python train.py --head_dim=64 --rope_fraction=1.0 --extras=["capped logits"] --init_std_up=0.0314 --lr_mult_o=0.914 --lr_head=0.00462
Each number is 128 + 32 x the weight over its row's rms, rounded and kept within 0 to 255. Layers, rows and columns count from 0. Numbers have three digits each. The size before them is the row's rms in percent of the matrix's.

# layer 5 MLP down (transposed), 640x160, rms 0.194, rows 214-234, columns 0-159
123:110151152169098080119123137122153126087131157092169150122183092140152070180095133111145136055132105062146086122132194131176094161064122078134180175128148127179190144109144093102136095151084114114087163115111190144122142082070127111141169079109097097113154098099059160195063111115123089100141154155159112151175108172117132141111163094129094140163148127119167101136091139139124175105125160137117117110123152194112148098104116120142166134104164098155188152147059149154187109136083142
120:104100114180118108109127142156083061123129113116094123160084009156110121135148161171176138107091131183101120147109069109125125128140119117119128132100104115153122125124176124151107129148112168122110113125120191131200178188123094153116118144122105115076123127121158107143104116074105104137122136112119070116092165100136141132210072150124148071123167108047120144084170187109161175081124126108120170136180146097181120082120173174062138157144164150124116157172159187115074092110134108
110:180136113129143145108154140122169176061088138106145138133160123170093109129076095152110130091083138128125108056087151121162091154084139157161155145127107112121110156100162130128125143093193143127117138157125158180116135131139104103129115099115110151141095124111156133195182128168148107105084138141179181087175162113125111162102185069139157113193103124084170115141083045103087210087162135084142129122121131137196185133117058059171162088089129097119136138114109174157160110188129130
030:122150131105187140135160125012079111119126158122160065124141134116138115161206165142113139124078153107140132141111107080122125128085140085106095145179154140111129130118135146097072118145106155143111086100103158139123144105099114124151121120121151082101098118119079151073138090123113140076197113132165145123132071140057022140140164099068049129127136100122127114123207124018060143123117134133128147145172132146139108127110110104105141142130026125129120138157119129155119128117115131
112:174090148124108124081086127140110131151138110078119121120133150089171126146148064130172158101120149083130121082144144116100160175182138159106144151181189127078126209134140139140168122147082116143144147143113184131133123155101134181090185149082116180217141137147119120090111145132150159162194097171041143166125041132145124124170071131070115139107174145196164121117133127052118133158155104122155080133124172102137173115181133150090136152150126113150133121138137111135132176195137135
122:072184134100145121106162100155127118088142184158201126136099118171116094114131173085068155123099158100137130165123113147136109118130131130131173102112111126183105174151190161081138103122101083118068116082125133135159064148119124098179156160175067168165084178179107153119104128124097149121098116107177119176104128123157082113164087103077100124077139133114186118115125109101121141115089133115088126171132105154176181130154052129187138139135186136090070181155108144130079065114177114
116:100114130114113115141143178122107092154155117128098121179106045091179130114116152145149172120124086136144103126131095118088072151102132081172139149076166137143129125094092072125124076101181133076101109137164146160147180154116066103115104102171096115110212093159098158129143119124167181170104099141133108129069096186121117127113112178179113104145178095093169152128154159076116175155120080136150139076150083116135128119124114097173136092145169205132166131112099152206069091100106085
010:061116115089079129155197108090149124133096143089000092115120110140084085156073120122125142119097137065081131078121087106154109079127153129128085107124096115132064117091147156131155145142142081120091148113135136115112148156169165140138171129064128143133104130126160151114104016132122205107144079147134139106122142110172123114133118140178113137148144088116115089082164127046125166154133151135100089107126116141152132076113148080094119096208130161117092114149113125160122133113171081
119:128131090159145095104094169099136158060125118077127102126149149110121133083096145098109070119070055147095117142152094052134084165117065075086111134124131082160116126140141154115145139131172158134102140106114137160122111072136135108155149145097062084183127167096147059151081126144145136160118074097138081111122168101167130123158092106145067119097128105140103144125123119194104163168140113123114193083126152146144157156146122126197205153096161083180138157061118124098057169140137120
115:099168127089175103093115130093095132147104120094118094093092086138098138161109125090133123093095109052147147142108125130072140127163151123145070152172164103138129133163115086130096098181160115092165150135169127109107195170139126149155088141090139110173142190140126112154158080156080111093173100152141148168084056128144116139115090098157176138154143192120099137117093144100117126167098128157145163062068155106116109075203166070137124118185141068099186072102144115119063121146125088
113:068145134133135140118174164172144141148112141076159143184140127185105090213129107079085118102096120129105114129143100143120145118133127123134075064120110097206119137152120160077149103086107167095043158093121148106153066146125102193194209147134110181119134106132126132085114112123133099121122084145143088128146123059146087099108108139158086106121199121143157094122127045112081131103094127136147107123172088102143145125135176104136123137093155198164176097092163099129118082112156142
109:116137094102173081152150074154145174142173162027138113130127084112136059142171145076149177095182126101107152077121190084119125133140130103128099099128146102131094171121106089084160142121113093100153130120135180154085110115110150130181074150102065106140157168144124110150083133139122120105132138130170114139084181134122090124070092116115185196112158107139096181132143144109118152171118145180191163090173142068145177094106093138114153068114079112168117173122076131152156138167121117
012:107115131133159127127098124067156128118117135195164180119079169117104079126127168149128109127132116143099070131119104136131150125149158168105087149208172136142166130102181133139091118085120151167106109128234116033162194170140189143217194160128150149128105124107151139126142124110105111124145175132161169142184072136141110165120167153082089148141132136129167085117069130129141119152158099188117124132128178150132123173117131120151066076129124122126134126194116090134154182167161125
015:139117151147138164102066170148122127112132131082145144111114154199099163102078102103141155125176122207152170122155143134137074110129128142093083112115094124150140113145072147145060148147139123127172114142134145159125107197169085120165090100130105098088069118122094121086141114100092186164087034145084093113075146140179204122157133181134120165147151058107184165104159205176160193171098120088156137136171155102125119136158140123116146132137141143092148097134138186140121153115110136
121:132109129149172120119129148121160064126149084126140101166118111210169097107119082135111203108188124123083076129095084128070133078132124128196128169164085137101133164160135138101148112139138155133143084126163172119135093107096202134154151081164053149184142142113125192156071107116183130135100146125150129117141178138101149123183158158119150120095134143189143119120109142137109195136157125094060094158116148162161133114091152152067123162148151120200087102154095111096172151154110070
113:167074095158103087075140159083144029128113062128118123116080173113086196104099139132083090085183118163166102138114077099091146122201149123155077156145120123083159173087095101101107142106119186142099080119167181093160127109149146116136151097119099150148112207110117120163116070072162133132148089187150108114129104112149146104130123135120195121164146090138166152119126151126063119121114142140150131135129145129182152105206140107101131128125095105094092172135142163079134084158144103
125:116148137070116096153117043153103137130056146125108142145104154090164106185137083070087133125106167106153126135109152055124147200070112104120164230136154136074080110157127097130139089119139159134088141129174056166105130161119118112092150143096101134117140149128163111139090118154102134136075088162176106159148134154149096129112097164113147139188132145144132148090152163076056170142053085107110129106147105134127146149152109145118165136147105120173159140186142162185132132095194157
116:168136182139062144098105127180158157096091148204162079050164086127152093132162129131157136148090118099129169118138139121160072141115106236096102117141110141184105082139061120136190113119126089110138168080132099159087136121120135093127124132136124146212113180132130152150104105191143152163157135192168140142141200160174133133133136133070132139081085111096119151149168117131120133171131155132169113178134134155164151086079143116148140124130157150113092043117150083139126138146112144
121:154071151149112107180126096134101176156135102089107109122090095069121097136047119179149126128126176129112137092173076098155134126081165122127075109133149080105079136158157129160109148129081147161097080150073169157115153134116135103152157150183090120141148097121171157173091129130092117166156138085169196109127193188122102073078159141149120121132132130156113157161157161141036105094168121129176090152151113162121182100084180122166125156184159139146076114174085141149130163115138149
122:142085125120112107087081146146091157116135165153186098083093144077146143133121131117105152115121133089159148180147176150088134109123177115105131065150127110129202142162109091112134143124084143135100053098158148069112147154079157123155221118108144098119125172131152076125148172120145184107130099094112115123160182137136076120094097124124160090101104163143130090137089120188107110173100076165098143147063178127103147148140100133212166085083101096156093051124112130124085073120157105
115:161151108124189149169104115082179139099129113144140108135153081122075148130063070135090133078127105115119150110091134091156125144133096134091081161085096066113110161070180109111111101120176116113103141145087208198117121111153102160123143142084145149131164182162100132130099133098131098114133195086161143079142153083094100196118099234094174110109114152096109102170145175101131081165105147077099114184131100116145171104112074133119165136154123136135139121090100133135134165158178105
# layer 5 MLP up, 640x160, rms 0.207, rows 215-234, columns 0-159
125:161137127193151066138125124128073195182152119173100194187170135083187150145194126137094151109097082172143126115165136129105159120130150160137155144118120069156123154170122130080124114092135132138134092137083109102143083105112092142037073142145143166121130145134108071137130185112150088105063100155128121132138077138139110134092096150132156123149106157112092153172108165139101115134142151166164118107123082107112135156133131113107129194067073134148130109148217130044128058136147102
106:121133155125130099137151125145148154166146152137041128139048137102124119119073146120124088120140101184126084122187123155122128114120070159178144105079133152087106145161149107085052172076163163183154116168137085054150122153167158150131115131201170146151156081150115147131178146120131168119143135097089109139170099156149130172178110064134111139148127122116133109106126124142136141156159087156113118217166158144116115173114186155163092131181102074096181131103136064147167130170105175
035:147151161130086125111093167138172187127124097141086142132124178096140222155138146179044111123151131151163109189145178135113155113127117145151142161120162093127150146135120125134132218139122135124138126228138124155157105126053110148069142140220154125117149123163141139131202124108154135146114122117113120126112127128138131166137171142088169099110053152205128140168079071117145116113153116126123207119127158125114062118148152136130134096104113084132141126118163042104162151135116164
114:110119090126110094091092155102146093151156149125104152153146134067115193168157183122132135150113115172121063108144110169081149127099141112128193135117087073155138077152067104120095150093090152116148095173220097186173145059111100118118104111149081169115128182106134115154148153133127109110135127067121150145144068089113138145158172153089093136142141138130128149155144114182149104138107144140104096166103130110038100144085161128191092164117060160180155121141198138108105129115075152
115:156094136199121161065140140131178100089134185098150176106187153131183134213117143146082127097117153156195128143158133161128160181075171112169136146104228119081182120155150145107124140117109127139186135130117113122104150114074113136168113076128121152103166141136140154169131196161113107096093131134105121184081123117046095148117146143135146153104109152143128165149099117137095097109149106108138211077065137081102125163157111152168133090061162127131120125080122130111128099153127133
125:133160203098146179108116134185097110097114108113135158110170140127092152131170102130121068208135135185094137112203173152153127156131147115120098150147094143129178132122111148146126146117075127163126161103078061151103152119055171080100183107133098099157142122135155130152189125134094126150116119134090185149164084142125170153122132175110178120046104157114118168159129102195130168136133153104147153177123187121142138120106114149143097173115115146147116103108160030123169143178111194
016:091114145175121152081076159127173103150161115121137196125141139127151143174138134130085110141110083136141108210163207129089194139131120145187191131128129103133137074135120111134115164164121184124157097165129095156163150119139102117132122155160135127163131140151044148126209155110126147119119120082110129144112089093106124153117147134109130107096033149149146167224105086122158118127255159156140149142158193141114118124116124160122122132158109121146142135103168116134156145174133148
116:138140163151111125119132104162184168138139126129132124095064130151133158131075092099090172160188165091141106128128171156155195091114091123160162127165106136120134152144117149121098237130144110069096139148209122109142119149100198081078072135184121088132161118122106075125243148107105130116087167124118092105098142136185127135164114096139109124140069113202127113118110127151149131066122133121117130154146152145151117054086124146133102166106142132129177166158147095127174161130092138
112:165117147174120143082140121123119147092123135165111140186127141083153152121168124100102133183151130109063145172186196152132151133121144153100157090129095114165148121127141169146133110126116101115188111083094150156069090101132114111130103118154172054156137157158158125093144085110139130125082165147133107145135175117077089150109154104142091097147062136184103190114100055154094139099144154180151209140132086161094083068155099135114085147098087131165211092186123073097112162132112129
108:189155132127131175123114141123186151090092083183110102134162185089144135113161137111125139121122128128149150118164125095162171105117110103125181173161097126083222103098133085083139111107134173141122143092081154166104117130116092157151142129141172131107120092134109166069149101128079063105085164095121165135105108149107167181115132135124141120055105152120132136119133038154153088122141152141095192191121147112000124154133127088117152111109133062116125086098132110117187115092116104
108:180149136117087144145119116075092140133139081185148170149112121118168180091109123162114052155121184118099142184180180171107118111127064174168121130113139163154173114121151121055103075049111085143199084128138080117140117146132114163148192132141149068058102095140148123110145125101149162164140090125153167121193062165139128167122154168088120114080117119098135081163129115169073110099141091126111117129139133160128142170126103167171099155121072081131177136110144144113153132117118159
018:171150141165098120128107171141150133147125124121116162151114210137169160201149137163104133153126051122174126139172161100085143146123125163143149118047124105125152050142059139119155147116113137102151092124137120128150052082118113178100113148180178145122138189108108126104143186141170123153124133082126099126103087107093145130101179124146127123020046149150139161179097119145122127069163135140105171174143116122147104126125148142116123194083098111118117143118156084171140117152099201
021:167136184123108178100119146141111128174135110130074152204179139044191142171165153170016083126121087137144102133165126105111162115149127098143128128134165133084117111143116111149115131139062186112160070159176099160190064132122122146068112127158118129110182129170110164137175115153132091131137125097100096139145114086103140174147129114128133090077094177166130149173135109143139104094140130182096156195149143166125065138114137180129138168123101104161121132153161115098193117137098135
121:130116126096130124048122135158165109105118102149141113107125154147189134143103201134101130176157192111124113150124153178184126104080102114181090123139165156105146131086141172139134238130093101112170188110120082228104165131136131101139149153132141143066159076132091123130157092146111149108142119104127158126124106131098148217161190176163119099129122115216176163139109156156128166135132102124130116149151163161106118137146128119083158112141118098153116175155166105111161195127090168
106:205176134161153165134107147116138116078160138099125140112102163180127147135121179184108078122098075076091089172170107106112144108099150170097135116109077107173148097093174083135103120081086089157166137098078077153103068030159154093114159101115164049120117108099127138134121118140106129117138176096106142129109129183118114152141161078133120105095115112135122128101132148177111103140171149126125108151115168161155091189096080117110077135166048119212150114159131097126123079115141115
140:136162121104064140114059111198120174166144125163109146184078141109191170189163094118042159178058167141142128137122176135127136155103133068154118115129142127127141129174096117119150179109148097102130109139084077172092097121098082144066077146132107116096184131094108114115144117130142120137086101115140122155094143158132136147101138140153100112125136145146150099114108046123123158111131109105092146200169127173084143085125151134137188121126030111168157203110160130155150109103100135
114:138106151133185141144119111114094070137167089141124096163142132103158151132123122072133090171149012144182071154112123104081154056161127090173185166134133069122132082161153080130121115111153156112128116150117139111102088166126133107076098176121135183159136099196063136130182134158128139140126130092159106158128106129177140231127127123100134048109104106141145124155107167102101155093137109106114151152126142099160120137117116084152118145174084109167198146141107127111198137133083125
115:128087127164108145133089202199126081131192171094123139112161183129097102121110118129059149202067140116114171107160120096143137112074142190115104124101170165154148120207144117104109121104110139147159136142071111129153136110103062139105127132145125100145129089145131094125145099124158133108110185160119183146092102172143109115182171141047167120135091099176107141187100130104151103111162172089149116159134143135114148099172179104121144106123115117153221112147140078199097104112161110
116:206137117188191167127095100154096119128197154125159125188117142148205199143145113159095107161097101139131082115148187109086125085094142071114176147135112139085102127124177147119144119161098145164172129121136091115105114144116134119164126091158126090142130152086137111094154156096172153119076148165152113107124135123135123178146124135083147100132083114142097145125084102151094122100171091108108127140107078172126081104095144103160089146049104126172180081193197076135109148196177137
110:207138106113140151148111161116101181084123169190130156123153187093116114132147136149080104121107085122158132134181125080139177130085087169111128174119115144200115163087159059089094130095145168170131087095129124156136147137109122135110161099169153175084235090110114136113162155144162110134118143096119185171181128076114102150188150152102144104101078115116090140173123085117178124127217127141103120202113165140094139148132127143142133191110078134116170103113142104136120126156116161